{
  "num_hidden_layers": 9,
  "num_key_value_heads": 6,
  "norm": "rmsnorm",
  "norm_place": "pre",
  "rope_theta": 10000.0,
  "rope_fraction": 1.0,
  "qk_norm": false,
  "extras": ["capped logits"],
  "init_std_qkv": 0.0267,
  "optimizer": "soap_variant",
  "beta1": 0.95,
  "lr_head": 0.0114,
  "schedule": "wsd",
  "doc_mask": true,
  "train_tokens": 966800000
}
Each number is 500 + 40 x the weight over the matrix's rms, rounded and kept within 0 to 999. Layers, rows and columns count from 0. Numbers have three digits each.

# gate: layer 5 MLP gate, 1024x384, rms 0.067, rows 714-730, columns 128-255
# up: layer 5 MLP up, 1024x384, rms 0.0707, rows 714-729, columns 128-255
# down: layer 5 MLP down (transposed), 1024x384, rms 0.101, rows 714-729, columns 128-255
gate714:476519498546534508503509491531498449509444513451503490544495461619526461521505521518503443513532514527518493517527494444477448475528576497496466500525500546586490489518563541499471455564442476515424459463494496518429549579468471579536470574498522526516477513467540368501455513437502467539534487565478498452456489474474440458499494471457445488491546492528493554547548445560528492496497
up714:530518429521551527476540530479517576531493520530465475509530490466515506546520539497502501477508539516492514543445542469543558516485424555476471495499446477518565506550532568558593513469540496468512506489524511497556500426492471507566472465411512438520518439505525488527501482438497496493414549499480522505538505473516515504530526514553529519400503529501478492518519466557504503567589
down714:437532483519457467467437506541484465511497564517476585529489534512552524573504515450504553551558505511540508442516451464467445475542511523527535486580519500473472546521509558534468521567512554486441500488467509510498495613544524542491525469508483516458479553523537511521485517577454496479520505493520464533441515487515451575435512419473445435528507439513442532477447549447517474510465
gate715:497518460505533529465538500479460539408490478428551519510524504494522471506502519456485458462505460531486535415533520505517491504508502537534495512560511486438482491509460572427521531449557523490541497427494453525539536574501537511487508538431566526495507480547458505485517528444451506501549533453523517461522562463567449499496504514530479506503517458550529467514403479501471450462473
up715:500501516444506507497517479422516558514493515500504480485513445446495497526526510510532541493472528511521493550527586560538455523442486500524498505567449571475506520536490450536489493505450432580572504492560478503564466476497480536506530488500470451484488533525540532486479443536444442465520499558500454469542497496520455547517491519518460475536507516456530498439491513572569462486555
down715:445540539479472455524502453511482452519492554473485508460549438577466521531542487474465481472488544449525466474498450576514511513516480508450497474475429467529511497462529484493446476555434536503536571491463586551417566511533506447463516461480520513496496538483559564494548497521495511403578463533508501553524488549463521504514562524486496506486484526481469493540539551485459500520529
gate716:546425512452516485459541518397475527534499502518457492557462554535478574427517436450550474433479513518498475536393466526448577533496484487413498541494479484528467510534501608501454471491441442553575481517442470486425593513462480533460526453482534512519440556477515507564481495494456546453423529436509517526485583427507472494448497407520472436543482540520453480548533476512467451524538
up716:437474556550462500498483595485495480493469481508459606498588496540521493500499587511511523464489478521497474542513488474486521515553576528434495525473425423487532548481483490456522470527444472566448447411447457511535480530504509475513520454510506476506520582487485570496462577519501434472449469497566462491504520502582485471440510556490479493518478500481584519530421441498536423502517
down716:489412537521536461504438467497488493513460507538487418465518452498545482545482524518447427551520430542467543551515436537470547451557506492508519448490559550450509536445525524463541537558539437542615561524537466512495498492573466499473504563555545601516470472464522523518582528477473497512517498510495568490445474524452548512493521546440563506473490515528559574528496470542489476535477
gate717:521483485503529508472555506499563509543499434496504411544517524476529427516545604562456517505430572469505561562516544454598458486475487516522514434438511500536462535539540493500451451491477533422518473524387493492453503541490520460490454535561479509499487562468515521538453515496459447537513507519562446470491509495487431495533533473489517513568519413482530503462505476457463574498460
up717:453440403498452548543460522577502494497486484529464497554523519448510525548467464522539503522535524532567562518483507509482414476478518542526466498554487519501521477488505506519472485549461483422474413533431472539555543600541519493482507487600483622495493536475502479518448504507434505455532537477384418524445476498555510500458572523450444555503530543395529513488537482463490514522560
down717:520537460498469531542529470536542550459478533517438473517528480499452570446442604510481505521459511494524471540510518488434460511499551516448479488486480478479487497502525490466480523440498464487469447522505427541524467506486490491532475480555494520593515485427478536487509479545458481432514538471521464458541510466532417544462467498494468475452557492538510519543514487468519528509469
gate718:470486522503469547532512516493471505523556502508430485420514469535527477460571459508600556479425568418418527566496488538515435496482484513501451454434546495489591445408551602493446458497473425476489552495528546519417489463511549500493527469504472486531428505472510467453487490510514478461488469461509518510545465481485521520597520504485560504504585544495498601548545495531430498487569
up718:455517496502534486428521562501526468405473497439587562499536525509565480499497562501492490490505534577568493466412549490485506505495547505536559558540479534502466517571489494511479616550471472554479475415526470492524500574475436460487503521571506519451489514487425538531496412521485467552498507492440589591501507503508489498461460531505452533489448527556477510496505488492550478479445
down718:518574463390478501549497512498533464548525532501546486537463574551414503482422478469507522520511539501487506488471524467579511520451603457532461450470504506458480431467516424543495438487455486419448508506493492584447508444428512495494487498542472520574447449569535551504505479459441488453419467412588525517552489450495458509452493565522494497515480564389478564541484520449534509523470
gate719:566499537518526417512476497345477481582523515505519509490464519468487488545482405472555515565518538470592567472446482442459507504558498490505545495457512463520540564535528489452471546488495465433450487441557442481515458518500441462476546442473454505532499492454508490585409478472528560523535465484461481579539470466534500551552568453512526420430468488502517525516474439488529460530542
up719:517462537518495541446531511453491574543522575496503527502444492420446427548570511524450511498443475472580482453459487483551488554525511499552543462569520456511568520495464521496453517537519502482532527473524589470517431471443460410537552517533537532478502463471441439516515472407499479469456482524434482531487491527525505546571489522539524389434529518551441562565503489454457450432448
down719:505529450515455524514465444427431499508556561519608477486555516517527447476497502519524518522512582548524445420460556515486464476482564445477512499509486501545558509613506441582486525478515504497490501442500480488520456449447515543495497441461501476497463448475471501476551515535521514453472578574503470457601538410435479541461401523487483462473496448465566482540543521482492460386462
gate720:432523529498499529419532482570502508470545474512461558510424549548507494431396522494510552531505523512534514535474486500552531476506437551463537409487511551510451519430480519488497516435465446462471552408487537514467486487551467537471444486500501579435464497447556507542485606515478546484444514560567456489529497511489443506498453447444486530514524526476499465548572477479484491490530
up720:502444473494505508537525438429436470521544443499530479555532515458462510439546489532521487496487522459508547536518475501464469444496525582477470567496471483497478447477546388475496545440544471514492496533486557535506511526405517490552522487485474504563462480470480521516429460501475555481532528509507509418494476465507520460522440474471443453496416543486538539496538535556526588504478
down720:520471478505433378593477523575534502512538577427558476441517475456537457589507475604527482466540513492489520494567471495506470482545462558503427532564547515522499474554491444544461476445519469564540500552431521501540555520510480498536544584485497471487441525500496514433511409532534493531590477461465472542516515433532509503483515513564621532545528472504533538506420506441463540459449
gate721:478517508544478469548551530613535526479522459521554435498554437472535488572461572390399463529492542418494474524452485564509497498493418526483568484492474551514443562517544485474491429535508532510528479440497494612559527490425539469531478393510467424515487466503461506450415516450507442452507498407447518407550496556519548508465458465480465537486547565529475441524503439417421468436552
up721:584521468598487490429495447486488469481578491529462506433505471469429530569495467531470622516497548590579492479437429480471409466501468513449460508630470450497602540470518394493483495593528487540473564448481538518519450507436511473498454470470512452517563507550508444508484439475466468495442479567451467490489480547542470442476472528556433433528410465468487501467535533483494507444473
down721:535465455460493503476500493514493464573522476501533460562497521471507547505551560531469498619498498555472504498501513496452482450500461591420543460579504462448473454504544517499512505592541387509452495509485537474480391517488541527535446474504514484486583536554543455500495495476540538469507490531538540463583458558526464443508535666481491446418541471447527489505494457513440519428444
gate722:484497559576470530561453521533511524510499467556507521526511505555487488488498411508521467492531507589475514502492516482553584516472521476524460489529527520524520435519535490488478489513438436478508457512485451507564541472526505467481531498509530561508494494490521470475562474540519474591549493525475495444570487444506463553588515544437489404545549466480478448493509517421478430510462
up722:521509461455472529564460464480445534447478486417557452527472524482507553481517488551549536514512477463550531482489487544499507521434491474530540501482453524543478536523473500510449538538440473458530512510495523567496505481513433438508469460526541502462468534459610531534497554499527496530539519502513494495542471506473483496483541537494524516556485548509512465540526478536490510538480
down722:513473480480466431476447526584463490478483579509412490486500440497446445486502513486508538503497526527525480504503473439511446517559543575493476570500478464523454537515510509466556574454531523545457526454489600565489465521505508521507511567501514458430555468521432570514474511528475516465516513492496552526448476452531466455462425456515500555543483541488477509477480500485443420506500
gate723:374446537462462476494507446528460531499544491500574526495537590415502474491510487500493476478528557459435459534491475451481542526450441506563497470487476447471485466486552545474468430487450479526541484519494505488411534518428449472488470471519536511484489505541521575470519531495542505531430495459567520452504534511552532482518540415507495430499512530444448490519509413519481506520441
up723:495547495496485520522503572528578504498551452573516443477512524475452514450520474531544582534541506440525475579481546466465528500420510544538517536522513454446457525501457623502499474558544521502518504483476566472484447520478501520535518514502531543482572554494497481517548525459466498464558604510526629529508507520462524435471480473505465480570474471413469411510500487487468445449563
down723:508477541489473462541533569457505487491469467402542470528492562474543520520521568481491459441546571513488527476512540469484451471566514487619523501520562503496500544499494472482413505560463500515593546543552490527474526467502562491515555485443485535551440559574474466491441544540529600481440435497545450488524466529460527468517497516396416521503498519463487491481469461509498455502568
gate724:546555467500552548503446481529501495491523481493519497505390466533506518506462507495510434501501444549519491515529442531440456427472437477503503563493552489577568521437545458550542496506507484423512526458432457535456482442605569488484507482554450489485532529448486489544521526505403471487535488534515527466525497520499429577482475506535468468493513489594545440488500503459567527573466
up724:437555501499494459493531580527497456488489518424476576521490503509549434484489489413453508546470503530443504481518533531525503468479426507507491524389478489513487549447479479506505450486471460454537537560519501463493490542480542559453486523490545474540476497445456467574500528492507506457502541542515472574506518543548572494538452498490494503543573535606551461489519486527516483536520
down724:445450491521526473442525517512497528589568469555493527529466496453464455518513493551530534522530474449506482501473599499522569484507532511529518443474475567465471460490501531443486539514510493546524517530539565535509502471473416447486516495544480479544470515496537516471460494500503468521511553436518532550540474553499531444523464511530426533491468487533456511535433559518494486467523
gate725:469472458531492504474532468498483502494524489489499441560510475436558567492505446539477459493514506439460590518488522479462476532507462511511473482478440534480569459543559463553607472540499479493557486467435474493506436437505446446455578470474525550450472512526541525503502473515513479512497543491538429518470458469545498451470489477511501469545556500513531464426525487519534472547470
up725:578471585498459459459508454538451501523494486547494488502500555467534508511475463472500471487451462501499461557479420535515600468455529493532578535635554538499491514521449463494511519497496555561538441518486482434509437421469529478512449581483502538490463520553520518489535538478511516485499488467499482550551543482518545488484555474483508496443481545557487498481486461514493515457492
down725:510567493456370499474476520545443503479435548547452524470467427455474495435551549502439535456574491493521523507456506417438381493561447489512486457509506577520464587448480541535530544551568561537529441560524507420508473462502501479551442482499466537446583487520480515573487514546546462481531469391522524437468472527536507480531453479462514474520528514556493497455482447493542487457512
gate726:542499530519538516582545515546461482502499566497542458494435516550487474531511481429502465520491480454395466507462503473467450421540546509482532511485477498471576481553444481533582487527510465542516506501425584566477462532501451478509575482458497522492425424474530436458546560477480454502532583515445440560482507509434436481483466474560480490472515582458449539493588483490446536482523
up726:551515519402509516466473518494507468461471557514481496517538512529508462512503541469578533505524494495645556537531449460534530489557488510537432449461456526532521516552550510456499554470574509502490501508516479498443417450488460540461492520516413528493514462525541502448551476514507462507527497551589520428546513591561484515501457519533469516589450494488500586503502443507528492546501
down726:470434486552581521541441441480509490527478510464522514502518549499434557472561475458508520554475523467614493558574564552482527398543411556450493494519481556425529490505539520492474571510550507491543551528470459511516535484497486561465504535466476564422544531527564460499433497553488457508440443493491452478466473526448446466456453541394493525451516465480449465540508539517459506460424
gate727:530514455501486437451499477555473498469509496494521453476473444508562421527524507467493444490468512521514569553482538528576448489439477575440571462488501557404495546501483537477519492459463463523509513481527551504485519464482488483478468531532542478484469488514515487501463451551538517499458517526510568534481506472535501442472507420463506498460588510514501405500539573469576469568519
up727:452521531473453443516526452487524498544535555399503572512538519524514494486463509505458525410529525484521421444466464471455474505504536518531534470512480504566565453550541415535429489568507455559438523507426536479501514532499463509528439490467429541567480572495589513496531436459462503532498533466491473466557563494465520502558523528478424518597504530515534541485459500537469430480416
down727:450501549444487527536564541463527498495469418467516494468459472521536501488426446545576555557493456533516506518566486536475487489501502466445510591522528514442508569431490490546491553459463470549516512530523494444559465525435509506567470500552516470454505458541496522480530499537528482474549536534497480509492476505492528534509496556559529501487524464524484497536459480555550508446507
gate728:498550531397544446489550550463501495488513498488551555511476427476490520503442419481472511458501508439538431506466479494575529496539465494490413498431564506503402471492542499402458499544487432422519468524401538478482602524439553545468463598470523542551468445535419470516505394455518605517530468495509511530502592490507525518520565467576453483508502534551561441567513532504487581530503
up728:489461488483510570544511502417484507495487505502388521525482490512539506493502482549481502501500503491545457558537506495430503550519533402484499481534438525467484475540492526464451511404550555487488519523485515420528521473481459486482519569485434492536513566458489518512465476514471498576437496503528457528470447572513520520590521514556476520531548617499515503488533511578597518503469
down728:494443470470445468463524441459460511494547484465552493416438539540537470457508501563470465543518532517542473522470506534522486446483489543439554474440406470543499563501436503511491496574457477476503503429500526502488482479510507545466450507510489510542551489558508507514595540484437451451536528544405458500488468570511508451458463510441527496496474505439454527515451519483466478492532
gate729:465539579514497379480501547436438538514466473538553490500530520450541454501469485463518502503513498416510461587460480547506515486518440508514440490480489494551536484462509525482441548482497452549495534526452567493530505493545491483521458533503498492447486504531543467497499554407496430471513515475559427557553547452566530476499439512421525521440507547546526495528489530554520533491526
up729:482528462468468448540557504497443557475429498575461446434449529457478488496495510510443485506425480496478567522456420468461477484491500522480564485471464460543509532511467491528502529492547436475537535490482402529524474490496496506442541443497477518490520548476533486562559513504550490554501538511466442526481415472482490521516494447466454509508449490471453563471413502505411505518500
down729:475516527512489484502523547481541482441503539556558552546486501455508437464480487498554572496580533501534491428492542512534516492488467505540478517471510486520484547552466518525425486479540445507473513498480544529566559506486444476512433562516507461506410463510495501501484488484509577493558487473421556511479546473448499477418460464492514497485464514595511512452499552471579484493492
gate730:459482507498497577459573553563513537433517566505510542482499467481460479534589561499481492411480491477494491488514484532522507465466490544555496453571536542548536530472493522504496501488520463492492475540452486514441373530478445529481564546470440411514481452507446504596517487532471554610458528496595512503492616434490491525488533481407484416547474530486482536545494506461524476514546